From a checkpoint of a small transformer trained on Wikipedia: 5 heads of 32, a variant of SOAP for these matrices.
Each number is 128 + 32 x the weight over the matrix's rms, rounded and kept within 0 to 255. Layers, rows and columns count from 0. Numbers have three digits each.

# up: layer 11 MLP up, 960x160, rms 0.198, rows 749-928, columns 64-95
# down: layer 11 MLP down (transposed), 960x160, rms 0.193, rows 749-928, columns 64-95
up749:137165162130174125124123034141115160123110137173051107130128174118171177125126155180121117095131
down749:086101059100071136166078171109049158146138156107114124131185110136130159090095125129105126152111
up750:080134112092135152184178135082097132117154126172170091125128109156113069104169113143090176097138
down750:166117117118140133166103116126142145133123122084100119164155139129111150116167108138123151115157
up751:103114197096133160159118205153161105124141153065052098117135149203144150105158158102069124128145
down751:103163160160159160111099130066155149145088106104160115150131113119106125112106123159124127142088
up752:119122163132167095087132188169151139103192103113140135138092106142165083101095147145068164098130
down752:152123116110160130103134163121085074058082145145155194114118107150136137128146111120134182116146
up753:141144082160135132118122168170102149115052129114123143141144080133112173142144081123168158107096
down753:158122176086119100156087106130126093153158117141059112120098177123059163195149130198099131102162
up754:081144119193167144118154101165102222161098142120193138105077095160170128116163092136102150121101
down754:172182108114071135091133144134123082138119094139099159103087163126157142089147140113127108127130
up755:082146085098144136154087061146147141107134053132119121193091101167126139176194149176101135150166
down755:067137041085167169142155100170130097146162157168145108075146154114120166148153180147107118120141
up756:128125129151088116136090092096109147179200154091137102138123086123116108066142170132105087130163
down756:103158138087109174075142128155160134071117129123187086163182111143111130122158095171100131135127
up757:218131090153060146128197074129133152159165114128098075141123134157118128110112059118140198153129
down757:132141125071136171128205096152161157216140138162106120123164126145109140167134112171184178156115
up758:088160078190176179176129086127193133124169070146130109130107079099073177126120141135118145141203
down758:127117120107073127092129126103069125149119181094169144139050135084168098122096203109156150139153
up759:144189131151145091146146161078141097116125143130104161094190156123177080092170130229198159146131
down759:166148158125088119173096103153086100174089168084120189178152114093183098098148146154141188094166
up760:123048147156166156090141123095193118134158144133135122194073103093156092142128106186089096101110
down760:137117121108130137149087165122116070105095078091148125118092088069071153087079168070163137101116
up761:136121079148097116116107114088136178133150149135144103072144119162151163124125111061133107121086
down761:162158155142128113089114087163111178100101107097146123153171080153111101113128089135101104071121
up762:101079106192096107121111131090182111153149145104129136196087111183121178063147168150156147144119
down762:167147154141130124079108172143105134140098205178117197104151142149126158143096112110139097117202
up763:127165117144104138120143066173137181139124121145119119089165126136150112107139120088098097081185
down763:093114133093075149107195158116155105138129159119160140114102083152086117167230099128145131130140
up764:180159140155154148131091158139156136110176137103078147150139079130159081105161089117120064145118
down764:147111170106125098138126154156147103162127131129162135123129151126140147137080094128140126100117
up765:098102218117139154170145095179132136112129136112123090098137091107040119172113145127096144112132
down765:111079099090096173120109174126052135121063165096108105134147144133140154136134136146141147175096
up766:185048190150176179091138136106142102073114149169087129169142087169177135119167152141083113144119
down766:153147155175144134114106106073097087140107135204136133209106088117186086132096121098187133174114
up767:096159145080108166140109110132130113092148109113183087088094127127178185133158106164120187137177
down767:093031114151208099116120173084110196211069115129149184104173114111086130137109153110126088170136
up768:125160159110181198081135125130128106154095170159113135131165101145111138092151136077092140137132
down768:165143083082097174120119106164129093170126101096154126119134149176159097100130087131176122156170
up769:151170112141113131053141141114191074116147121117137140087097119137114134124172158124109161159122
down769:164138181152165114124093136134128111162153160128135144128169150166115168116114112108104123147142
up770:102146105129103148154094174144150085131105108135090161196149166150129205077141089089152103158104
down770:099142165101074113155164131115129126147133147090125143124188158127167114086156165174092154153130
up771:128169118104112140167121118127142122128152187168085115166167104165150169131102079104178156136137
down771:118119193100108126125176148169157131141129165158145131095140126114158142174108096097071091135115
up772:153113090062229106148123147153135127095180180157014121157121161101096150119069180085101204086182
down772:080140119182095068145178138167108153081112121105140133135121148128162111129099139185209126130109
up773:088208122153094162112089134173089121137069135130102096169150115157124088138137148125128112138132
down773:106148128116173149110135195125119114098105123067181186132092158132072184126095099133174150071110
up774:165205103184134117066122104099139102153106134101116110138075171105102137143125100098031158113105
down774:147176133124055108089151110116161121089149173146085096197061152088168088115124158066180136104125
up775:179104119125129144147096079154188116111134079146138163093188043185159139173173116154153107081111
down775:123084141086147110040075161162132147188146119135179168196135056130127193151142145065109054157067
up776:165145096128080110099116104100112104183142130161095123098082142056128148170161180136109160183134
down776:119131125088086106120149131180153174100097149075131106082094125108104143156087174153114094120166
up777:109148076111111073097133108125114076077097140166135081139043096125151153059103164126123131142071
down777:152144109071152123099119136156128110118160124130151159137105133157154121067135132138150168107096
up778:117095137138097202120187138066108086066156126090118145097087123109112125167129093120111075143202
down778:083167113126170123138155087135133123145163104115086118123127154113196122119170081138148089132062
up779:146104185099111150113100135092134141187120095134120106086087081136100102105106129095074098158189
down779:199088099153101140117124149092172195138120123134211121146152119184157121114083148095141103128057
up780:155166165131157109091117137106133102145101145135160115141107181154110127160192075123136170114114
down780:111144135099105121114145126130102146128101157106108121103137083108127151093188141143112188164187
up781:088105175152119087143092083108074154171095165118124133154119165157127169142189217171124128127152
down781:091146132139145136141145137111146146148136071171047167121151124119169203119113140161122140134074
up782:119204135172150079123097103149179116129098127129176226069129107075142105113143135116073129150099
down782:108125136160123114076154129163141119100151099095112122111150098105128125097106091149138145107157
up783:128188119131135087147062095102195138118136186162093146156158117141122163108102046156121095132099
down783:115115095123165110148183087149161148071134202099134135152105108091112129145085135126037102125123
up784:144167157191155169055124147112106090086159183079093194143113153093113056088127138171172074132077
down784:092072098165100135143130139204107118112166119113166160121153114160130099103138143110097146110103
up785:102156097138158128083168094124136127083065190143124173138157096076076157107129130160145187096138
down785:126119108134125146079093133142062130127120138114143109167158120141167145119135139111121105138130
up786:176133125158153157178186170162140134172175136142078169125117095144088124168122072127116168109146
down786:077078154123194161080079124145130148110173068090182147133117140141120079167171172127113124188141
up787:115100161093125102081118116112103086090159119112113202057146133151164173098120161124107166145135
down787:161156091125071104166144149130127126098107141080177120098156196113097159082087172102041150178147
up788:135095163177122069115129074082182181152117193147106095112168085075078131124143183083090088193095
down788:084123116118110159113109170109149195087138046074130151194122126102129144130164161192137125081120
up789:135126144142148129089123098132179136158102129205108149092122142175069116112148140125115113169182
down789:156166105152099077154135200122109097109159131135116120138141112167140107179114147125112198110124
up790:046153096142163094141127135122172087148082126158186094088158179104121125077111113157097140135190
down790:174148098121142107155106088130150150103119146153166139133127171156155157158137136175143066102145
up791:102119129110114155151148123074118140139139105143104143035121128144134131127083104087027093109061
down791:034132137137121142162146126126135057140119180150124164139173080083180175089161100096143074157127
up792:106109113156132106133119107138132151128077134165131137108139094155110132093160140137123138107121
down792:140155106073127106142119086126110089164106128123141127123148089116150126112102137134164123063127
up793:132134199117141129138126138106098136072118099182152155144090038140123081087124159069132132142107
down793:153122140198121123178130106104114162118126114170144164113155116143127148135186096207123122195157
up794:121123113113105076124130164112113123169149183089100155143150150067141130102115126125184156157063
down794:130116057107128088099121116083157132156162069157124151153149114114138075105145141147138124095140
up795:097068095094108164112118111122085165147142101121102108134081142135150127098107156137067137156165
down795:167118137123099099115151125113157107128162097112175118153123106108161115093131130105131097063106
up796:083086135172146064101178162136227090151142193146104076068123099082093121154167093160160121094173
down796:133138111103156170141047106113069151183071113124140116173138145106122218166098105106083150112163
up797:162158078120101146168085125091042074083177122141125141203176123136142146093134205185124153192123
down797:097129150082182084170131175062114141132116141151081110076153159099120114146121139158155137125084
up798:120112129113178129136092139130145118096137183131144081156159155134129073130122128139107165109144
down798:089099148138122100069100124131129106185118151123143132108164125100084067108108110144137149126120
up799:143154129098124094105154089159122141156124124105145107157174138113098170183084167150107101141143
down799:205082050127074169125101170216099079139152165075112128130106186144188131095140156126161144140156
up800:164130115171106099165133115109125085160177111091169180140125173083126128073112166172137067137099
down800:111130172160127120169138124131203155125154126153109108171105162090144099153135101131104136145105
up801:039179094153122106126111118089146100131116099107113104089177150184113150089126102096093185141111
down801:079160148092092104129120100094155142111121093060181157124135163103112092107138186083148107144137
up802:072175159120115094196163132116139092158100169119130127116153122206125098128190056117075130149108
down802:146123125093161173173115151108106143146145122123127104124126133157126120123085124154072107150079
up803:115077140215120104118183056188137191157095138075162106118085106135191147106158104112080144028131
down803:127081209140135132122109182176197145242198132133100157168118097160192123158144105170142133155088
up804:153160104154106093136112056115151128161137115152138077143156175143080167083123089134118149134091
down804:118123110126125171183136108072099128118138133088141120130120149125127117120127133088147108148090
up805:194148108073161195142112074131195106096140160134102135132118113061123157151195142173171138153117
down805:085142103090142101113164201118095079115159050137108139088118090093150166144115157120136113129127
up806:110163110138146167084101184105129164103177124161148109108086141122088140155162109158099147108180
down806:097133088113110137127113107136145143082092125132133097120127124137138141153147127107120114157164
up807:094189117111130097106070098131134159121098060167175147185150121155164129132094092118106139064144
down807:090086126128117103182147115129075115085142098150177209085178095132088154108143138146143154117182
up808:122104082167128153133135113090140122144114136165146163131134122099115068099096168116131187060111
down808:132102143146126125105136115141137129137131081170171089145147108141153112133113104085183165104194
up809:137198184081095157114175088122124127131159132160127138106100176136110095094137120148106156122079
down809:153131124149079097137108137128159130097109172127160094165123132142126104171115120102140102118153
up810:120118136181207142148091183126133154177114133175179100142109109151150089129163119127093142128133
down810:108093149085206102123125135094145138146175102134109079140149152106108195131161121141169178117147
up811:089113118165125184067151147086143126122129049088132136220120082088104196188164159116111081091155
down811:092163088150141158121149112145204124191101103115133112150155108072116173168131164141143082080129
up812:157146102161099146126110096137093075109135148155131091121133117138156156098080131119132147128115
down812:170112096099141140145126063069107144162118166102183143103143135106090093105120124120115123115141
up813:127168083104124165120190132127101120125118176105132148184132150085183171117175056177148063116141
down813:116079104167147148070166082029148170132127138144079201142135135125200120059121120187140116137122
up814:124122146147082165185106111111141091160120197222086153087111065097173140122135138079116148069055
down814:151141130101147076120122140170165086146138114074131118115016104117146137097111085133069178151064
up815:169163144166169161106187124069118117107181147176123145112184138120097062129078116135116172106126
down815:113090159111171062059147102127133104134105166100133116164117120088120141154068134119158090147149
up816:115115123140091130124136104149135163145106136180113131102156153065115114142133071106102110150096
down816:126139131116156140124146083109099125068101146129114116165071123153109127111112156165131118116109
up817:122163205143139154126113097139110131156151132120067122138192190136150090103116127115076163126130
down817:113105127156123117164122158160154157120120150169128157117136163152135128162173148163091104099129
up818:146058116066168137152109102084152038112112154158148185121188170125120137131182147145140112063089
down818:071028144173115125106124108136110184118136121132113179142134148181124172162089116137111113158082
up819:114095106147162116136110151154083077091161152155145121095091206083168150086109113140147200133186
down819:136138119095084083137158110074130157091176145111124092130161152117145080135158153126125167152150
up820:159052118149159081147155174104126131163113201061135167114022128171147078136101122151124091094077
down820:121167194120127077166179120160148074093133144151142137116129141119145141126144141108114156103064
up821:093088141154102134124141135114091122140121148112114155107156185119077119207112129155133075119115
down821:143088093151113113113147175135099153110105105118092139148154124104110165125109157097138107146122
up822:104108166143165120070103076118122161108170128145152174142136135090128125152129097090142124131179
down822:116083137095101203117132185149088201148155194121176113119137092164148185090107175139137209096148
up823:128125097141079126116113115115099090129163126141161101138131069157166102160077123136097131164130
down823:133164088087028122125112127127131135109115117130118123127092098124085188162087151165139082130163
up824:155169107080164146167138158179103134086195170183198151060201101093151130141103146076101127052119
down824:147144090102125070106145137133126209166162137138089133118154106211176087099083141159045121085149
up825:102146159171110141115072118114113184175135133184166120164114125096110114125075103153094155107159
down825:129179107126086148099148052091175072173120138156126184184079133132141122195096121161166088124084
up826:116086160140111071125067172075148133143147117122139201145106082130092183147158135171131161138074
down826:165102138126121125082110144157110196173165110087107152167163073144135021151074134160154085133128
up827:134153111141129126150109192165141135100107099193171104150172128170157105156109122113146149126154
down827:086142066117123133128150114106154174150169127148134168122119138126149128144173127140125130151149
up828:094071060133139152133112146120147131054105131099178153152168150115172088097114084134159084080114
down828:136116124148195045147084149148170154180141129102120104169142128130162095154114108169124105070144
up829:042141161142141075119152133111129119116148117109106143103167139101123126156120143124110102151131
down829:134132112125155125112071102174116166137178151123129141133155138066152189119163133146161122139098
up830:101175146091133127156142169163099087173140173115166139137139113141084083086119136103089125074142
down830:128108194176157141146087104146130163121147143138150146130127147124106138124114134154140108110144
up831:096084116146173152089107145140124134153141135113124154063133182159141168093163086123121140151156
down831:131119104160143104131148029150114110136130173144141088123175112126122129101128135118133127101096
up832:149111111201146081069125134152164168097143130067139091082128101142149089073096144104120143148160
down832:106129163085134155127139143180048114098146173170095134168076137227133092128125116108146071119129
up833:122110137100120099149080161108164111121126153134064156143145147138116115147131094159155159054132
down833:095179114126132133082121144117125070109150126075137143156094128103149091059139187115078137173150
up834:111146079210137148119135074084098118104153105151089166097127153087072178072120085151153144150144
down834:165185201078109098113061095176109163120095146087113145098085136027100097127113181084110092175140
up835:112179141158168133114055160138147102117098202140139139058074082145081080151163152133108112106110
down835:108140146138073126172129181100126056129146143149123148146092096124112125136166135147141128131150
up836:152135090118145132209100086118135124111139230157133108118179096115116121105107161061090187138146
down836:121112168137156119124102140130176181140147178127158183131119082069121162141115129192105117137162
up837:112105202189097071096134146088170114081049163151162117120176122154082186107139097116122159154116
down837:226107105096145140141115188124034081070153119132121182155167148124124132077115132111102134173136
up838:131138176101122120100123111127134190096154172131147152155138116165099166088079109090101089157191
down838:150165122143150150131160116124141156104103155151090128137098170121048062103120122088152150070169
up839:119132114069074156145111130155159118178140187099140150219188132159131236130093116183113189031122
down839:133162087147107105082149143119147163198150165151191160078164096134095152172154135112098089118192
up840:171137090065149149133175125136137124122216133150108113104162118129123155121106137153102072084137
down840:127101092087177107102101114166160136159166151169120162104177112093136140081116128166102140108131
up841:116126132118136156060186145158144073097156137139115120111121169080088143148077153112126137149119
down841:049123159104147149105147152143133131147143107127105094112096134116130110158137146122093066092092
up842:132115149136144132141158138150161148134113093119074183119148121140119066087122130164143162161063
down842:131137145069144159140134105133125156159124129134064128093206139174120113145094189167120154129116
up843:110093119147152117077090149161074105112107082166108122116087063090151116087017133129133195128134
down843:155147100161143113124128138112067140086179106104147111154154116076154068173096132109155106152133
up844:082162153132172123095109133097089108188152143142151117110090138126126155082104087172123135097131
down844:064146099144157114094147174134085126088129148096125127197165111148154141145148172111170106096123
up845:146057089154139137093135074131151122106128138154115081094074137119110126064119128152169109187144
down845:144134094114154174095139117146159157103099111229115103103100069113110080101141109143130178112162
up846:110168132096174081130176122157133114135167102068186110114153084132090120160156141138106145099112
down846:081096096082132125201170121141158171092162140097175082101083122143159057090104102187109169133148
up847:150120109134115158087116092162101173081121164157114054187085181094173087160162085144111098120152
down847:102159187155138119127156135172207104119139191102169135112125128091135182117121143086102143151149
up848:112170112137122084066151132123134059106147138148102173086102179083088190075147115176099107081159
down848:109152161140134081121131134118081118175162150125128094165072163153177137101105084096155117094113
up849:092117171163159133107154116139182075126085133194136140093156089117134148108130120157151080103116
down849:160117128155141151167096138168179139096127113134155145159183129121119106179164116143106100177175
up850:093101163125156100162115110115150186141122214163028147150138113118151154130132094078064106105110
down850:116136132115144078103153132129118145158103126108179083146074064128095105108090172142157130133086
up851:117118112109147135094126113082114095156114149139182127170186067174127101110075125088155089101162
down851:132099108167132175164133106161162179120109163115211161122160161165158103134163150161060088138153
up852:130144187132178085171147051114181088115091114132122164138102170151105125158184139070082103161124
down852:110089127132098137109119118107103163152167106153110153160133129154188155085147167128105114132181
up853:153172074152141157132139102175140127066113175139068125136089142148090166079119186183186135048128
down853:164123148125089087092086133118106082124133166111112104110156147104183063125144125135134122148085
up854:185114134110110129130113189157155004158109063134170138117138102164152127094103063089093114107139
down854:148161121167193133084153100086104143123141128080109100106089187151175116135185141140159120095094
up855:178131112154090101135126087134084134093087091164131105112127164154123126088160146124136078159139
down855:122118195103092177192080129174173148135088099134134087136157101110124153094162127107074128108188
up856:147124148124104143087135099106149079138127102123170092049141156112158120115177108135158149066183
down856:112149115100121112148118128110067084156156122124124145134195150107154090101142172084180207133126
up857:136092138099092138121091131151158116089132192124119172132140163127224167119203096121111197121101
down857:129181139187136056057168152140125164119108090071101115188176162199143151109176095134183117150148
up858:096131088151131189188101166136140147114162082122109140198146146091110114157147116067152110181123
down858:174174168105143207118138146157134151158189110123142115068142114074171080096080159112133129133136
up859:146096096111131108139097189135139129169158159096122085162119158095088102120072131122150134118138
down859:096125163163183130110120141149089140205145165098112153107105122089161161143144083120106074113135
up860:148104129142138123137171148133138118114103094088145165110155165108044138093090156045128095157160
down860:080089122123087120137078139127125126202143118085129118084117171061121116129114120105125149133173
up861:134135163167132157166116139159165146123159070126193111115172127144182125204145128105139181131106
down861:119063146121167162168100172145174130112142130115096130135116125124142094128115181095129093178135
up862:122120145105153146127131035132122100156095121156045150178147120159130124079126106119100119180086
down862:146196126174201130143118218146092106121100069107181117149168160181163152150147130117126192138124
up863:133077143149062171166102136112125124147120101125140177069117151070129143197110121168125143136124
down863:149147088137139148167162150129194142147126103177110182113134144118128175148094104114220167147138
up864:120141126146134109080142188156075130139111128111111156114088183137149177114156118147155142142094
down864:148137162154125130167137108127141121116099053117085110104170153081092091119094109091127132178157
up865:128108078088180158116116145091108138169150102108126109104049113120178077152145119200133180170137
down865:085106111125141113189110182149153107166116101126119150161090106161102158121137089112091163095150
up866:116102157124153127122185138108118147167174069183138150128071123081095130147159106071141142128086
down866:125160129164135093142155145116160060141104111083117147120110150175155152119141151087171145133133
up867:048109084161176146113150119202122104138116111087161203154168156191090113136129110162098100162075
down867:122166085123158132121143118131061152106088126152130174128156137113149109224153157116109159143104
up868:169142154152088101112144142073132104121144150140098176198145171096129102099122146087111118190182
down868:188184094138142149104094171145141151077083134128162156113136102149142105044108099138177100111131
up869:110100147142119153153071182118148077150110118115108099068105111126095154163127118082099158120147
down869:116141141131162066111134114192124109074088175146116066094134154086140125155126122122230143111100
up870:096172076142140065150126143173133103130113135150147140137172162111122059177140185112128152052129
down870:135149192139102108180165106115084088079103133081117176106144134124139100124146109092142136129089
up871:076149095131149090121121164084071085181094176153100145137192162174120122110155096128126065108135
down871:093148162133105117145154170117172079144163108095181114186165110099131108135168105085163135129073
up872:146146050089135098126116124193061125157121133135181174126131138102118093142187146122130169147108
down872:128157125070157223086141102225139136104108142133108096146146109123096198153147132161167147164171
up873:083163129112176186092154057113148141166128107196172138121117120124158112099110147172086126094169
down873:166150177176120074102076106051140147124128135166199215143126146104158123144150151080085223127164
up874:103108092114129130073083124124108130147089132097069112123103119110117167123167184121087116094176
down874:142139106132162151175165136190090136141043098115121110166132084116169137132207117149148149161130
up875:125169101147085096202131146093168114218090146146169179129171135119139143155119131141098094078067
down875:125086178102137132106203115114072135157163169112225129142123177126105132179103156197123206088181
up876:145122144112139136121149096160100079093094189134099100145146113126175152187129114064132106126130
down876:162212082105108089109115124136114138126068177130094160109159125040139170113063173154126113134176
up877:137121160102101167130065118162139106128143072132136060139147106103137119131069158171099096067135
down877:125130134165125147143140130094130183156128121123156120130105150143121127212122112127107103089159
up878:104105122105149095092160118132145132147156141131121114162145137168100068121127090102151152143114
down878:153129119112111114120151136117114146099121130177128159130156088163120145149124091162081131111111
up879:091136146108143121078136113108150138132100114119155110110150172082178181178091118188123174122027
down879:104135066056086149089152125129190132093054106116195088137122144081179139106120127024136112191104
up880:065126112115147100139125132115116114152094069167204100143121156107140104138128119171096172110141
down880:161123119151102122221116073066177123137136143120135131157128125151137121076144065098158139133143
up881:184135158153102116104119171098179076133085145097179130138105074154126140115134134144139137091157
down881:121127103114152123123120086073142133209087142066090134138114124123142096141099126132113096174190
up882:108134143084158118102106155141153134134061098088112024137108202179120146172145138134063126158130
down882:170060183136124109092116099113190127165108144216135077144161120105172171110143122094148160128115
up883:103104094180184106077113144135112133170106126090132090105068087139118161123169091105124106097092
down883:133122143051047108128122115128099126117080139100169147137088067115102108142166038117115137108118
up884:121102167120145131114052104156131142081205116150189173153129122148133111116076119114111131105157
down884:103144128119091108145073086146047151053081123069167132151127143074145168120155135126100119149171
up885:108160139111135098170170125115107080043131087121191126125166162136082142108160185084111085195176
down885:115115132123128094165121183083172077120131159091164153124223085116148108046164146168122112198192
up886:099126094147133105126098130151124133096091086117125130179086063144151179127125185182164147094065
down886:095171167088115181160070127141102117148139110069178145120132120132151114126136087106155118135143
up887:078100116110106114096163148131117179134181127144142164121176119105112152130089157157099100099188
down887:129103170093139146119146114101118147106246159058172186185126130119113158153137182160146098049078
up888:183122135151091090157105162145154091176070175182137114124116109123189163107135136148094156123190
down888:172103138080141085054109110153076111123076187107125157105129103126087105171168173113120122129094
up889:160127118072127234159151107146124192130161114145102086142135090170123138166124159159129079123125
down889:123224130125129103092132119120121130178155147098185133161197105154084126168140094108124101111093
up890:131116114138096118079110181112107093059154097175108100150096114079057181179143056142152116127115
down890:159114166154139139093131160170113160081151097109141086163048030097150085183159172100149119143129
up891:095111148110168074148161116116115134117130067128149154174180109073151126113110127108145166061143
down891:113125168172101117179142120034146081148084113135141141082122118141153178128184107117152111102107
up892:181160152105139122129177110131081135123184151124128158196172119117105118140140115124106124128088
down892:110095196086082105179140061105092149108123104115112126167094092112126096124149136164133035105131
up893:151090105160104111139170126066123147128137154129098100147112092122043132145158089226133121093153
down893:115153109127151144185057150126133118100131085122145151113112166080131135126119099088106151168133
up894:160096082108169144177188121155136137131136155118183055128173119131162135065085111139101100074123
down894:121107146119130168180161095103097128158078107116114111083107146114149161146200073165119193085109
up895:095080135178120138135148102146199161130101143131087152084147124166107091171131135110099069157118
down895:130097110148158114149146093172139155158145098151122115159056128103141137100099140178190137105123
up896:128162071169142092054168126087095132148158155163137139079115105147165187093078123070084085074145
down896:167151137068136149038059151144099084156122134152133063153168143143075123106189152181168114081089
up897:072112164138119146119148176161083118152077122088163117163098115092157109151129090157151123112087
down897:132156111106121151127130086123135059135083140135122066116136181124096189094159125074145122126098
up898:086122158085184119170122141102133088164119090106113195158113087171148164111107104159160156049069
down898:194061148135177103062159075150144107157141135123138148124106121189125102101087139146173137081175
up899:135146148113180154098115196138174174098155144158156182150161132191117106138107111152131090090126
down899:109114118147176124104141187169090146162111169132161097061146112146097140152148123130144137180153
up900:151134137091071174119130127137107140106113120107180118149093161166166153129153072105124132133102
down900:110098203133180094052126153102089143067172128133104080171116114099151121122152149089081027128180
up901:088124066137076163088180154110162102093169050105148164178122145087154173097106107122127124150108
down901:150126158147118097119147109139071139055178148137156129125207148115126136077105104099073107133148
up902:163149143180139166104130137128196149126108100152110137107115151098139166155088150098103109086107
down902:164163118083179153085130155131113128163110073151125156134152083103189151095103104138112172108068
up903:138064132083177162100165192127119107146210130093146124142160065068148190154163193147107129142130
down903:116140182153158139103109175097123082068107123094142130175121129101161133159075121150133145137179
up904:082157184223121129135134088112102174092102123128138131103139106173104107088128089119112119161129
down904:143131096093098166171152100191114176100057070095132173177159124136148106100160095221142144166140
up905:117222133223101060174109122108180114171127100190126130143067152135135105155108042123111110102086
down905:125127171145173099137126135115153144196194153136155173147085158157122133089155129118160088189095
up906:143059144187085116176140163151061156112149159066159133105092106181147104090161181144154148138105
down906:111120106136112097091144140157162071132102118161094146088225175134070185168088155150125125142102
up907:111065113115117109141112086107173132161142123078136129129083107081153137141131171162122132119176
down907:166154111073173174140142131106157162126128142152087174074107121131132141114053095088117092128121
up908:118135082143153181119196160179151112164140119150181157143170114119116169130158105134139088111132
down908:126087144150124147092087101143080135180199103108157166148204149108209096112102140108168110148105
up909:156132120110116151139137123116213070113144080091175113151171108136185123094109073134129075164149
down909:088176191116103204100106048161174146092085142131173133120163138129154127169114154194123097112167
up910:102100131162149091093152086120149146140091112119110104126097126120109127093136126109143152162128
down910:210158190118149098077086090176093171152159150116148143138122128126165157132110127135093100184074
up911:104195150079105062104092108169133146112134155136134120141204168123119116191135080124112136114132
down911:148126170153143156114153126121104119159115127120054173151135063117123166212120139108134112147097
up912:168142142086146144137145119115126181071152150112126128125098054116160121117156092146115130103151
down912:118183152135073120097132083058135157131133155080103065136109087131154098133112115105093105134167
up913:094136088111169146072095192074119162104148140145161090139213152060141090125102113075127200098154
down913:151157117145124110119135126100146155121055163124170152084136134091151122111092127095114111139099
up914:069124139108129160108096151098161157076079130177115110155132120166157138077126147121128070133122
down914:135153138071171134118089090130094082113135159085205095124155092137129093086087138162101125152173
up915:189089091089182124123126087164082135157111130119174086129084150092101176128166127146101068121106
down915:192157164096132095103183064184139169162184152068144144133161200055133166045094196128154133151077
up916:067156079137091132127203156133139095076113130153160088153143110131158109118131131133074087136072
down916:122088120094119113202137123092110132129114151114171139134068121137122148147128169115092133089158
up917:128138102100128171132111177111124109133174122143100094081094124143103161085117168117195148118147
down917:170169142090090130135093103140159139141147149086174163155168095131076078079147196155059218122169
up918:191066073163124195082093143135137157126151138179161112134142129202108166136163102157165070192112
down918:130127144124121066128158142082079142204121121152105124119134105124176089171158106150143094097133
up919:129190103124051143102142138142124129063097154100137121109096163099128137135167120201164149168128
down919:129134146114140144141126160163182141091118134082153165130111140084075102095125186184155081210060
up920:130159167130122109145102078117177150157123161100149118109087152117140171112121119109152153119134
down920:088108100145125107095139137052116097077128140177148196189104101114141144118192146111118123109119
up921:124116121142157101149173083118139128086163115141129066133154126111160199122156105081138118123071
down921:155060087146115083084096105159135112183104177151100130208084100138135099107108114183146136086129
up922:109118118136120154101141123091132188127142064159135177101182118112122117137097100148109134114114
down922:207087167112165115107150127134142111084115156156136103190163136153067120180113116183106101201063
up923:097111120081135201097155090152142122134120115140078119108155162029137096076084132176158122132142
down923:153126134163135113155129113121129148128111147198140136147155130136162146121144111117111113114093
up924:150161137106190143146164101166108158084195144169151073106112085096108135184138123086129107074143
down924:104117137110159122100124053062119182141122103185088130110174140142155157144168138128127044105125
up925:167136127148166173104135133093153108143082119080152146158058150082201173122132125067141118096081
down925:095167119118121051098133056104106128109130137111163087148172159160089137154124164063123170095173
up926:133134168109098189032153112182142112169199076177183112100154153183183191202133104081084144120139
down926:129146087106129150121121119157118125186162089109138130134188167123140089099103093091176164178094
up927:159128092084131090120185146134066129130131105087192121149091145110096107140115119128101135104179
down927:108194086080149146064131143108139124204156107123118133155110154128142072186123129157177166087149
up928:093054194161132114133145120182135103143115154094144058125082158075135114136120113141033116140140
down928:139136130164094143124116180147106152154126092127081121149115163105075136153174133135156101109127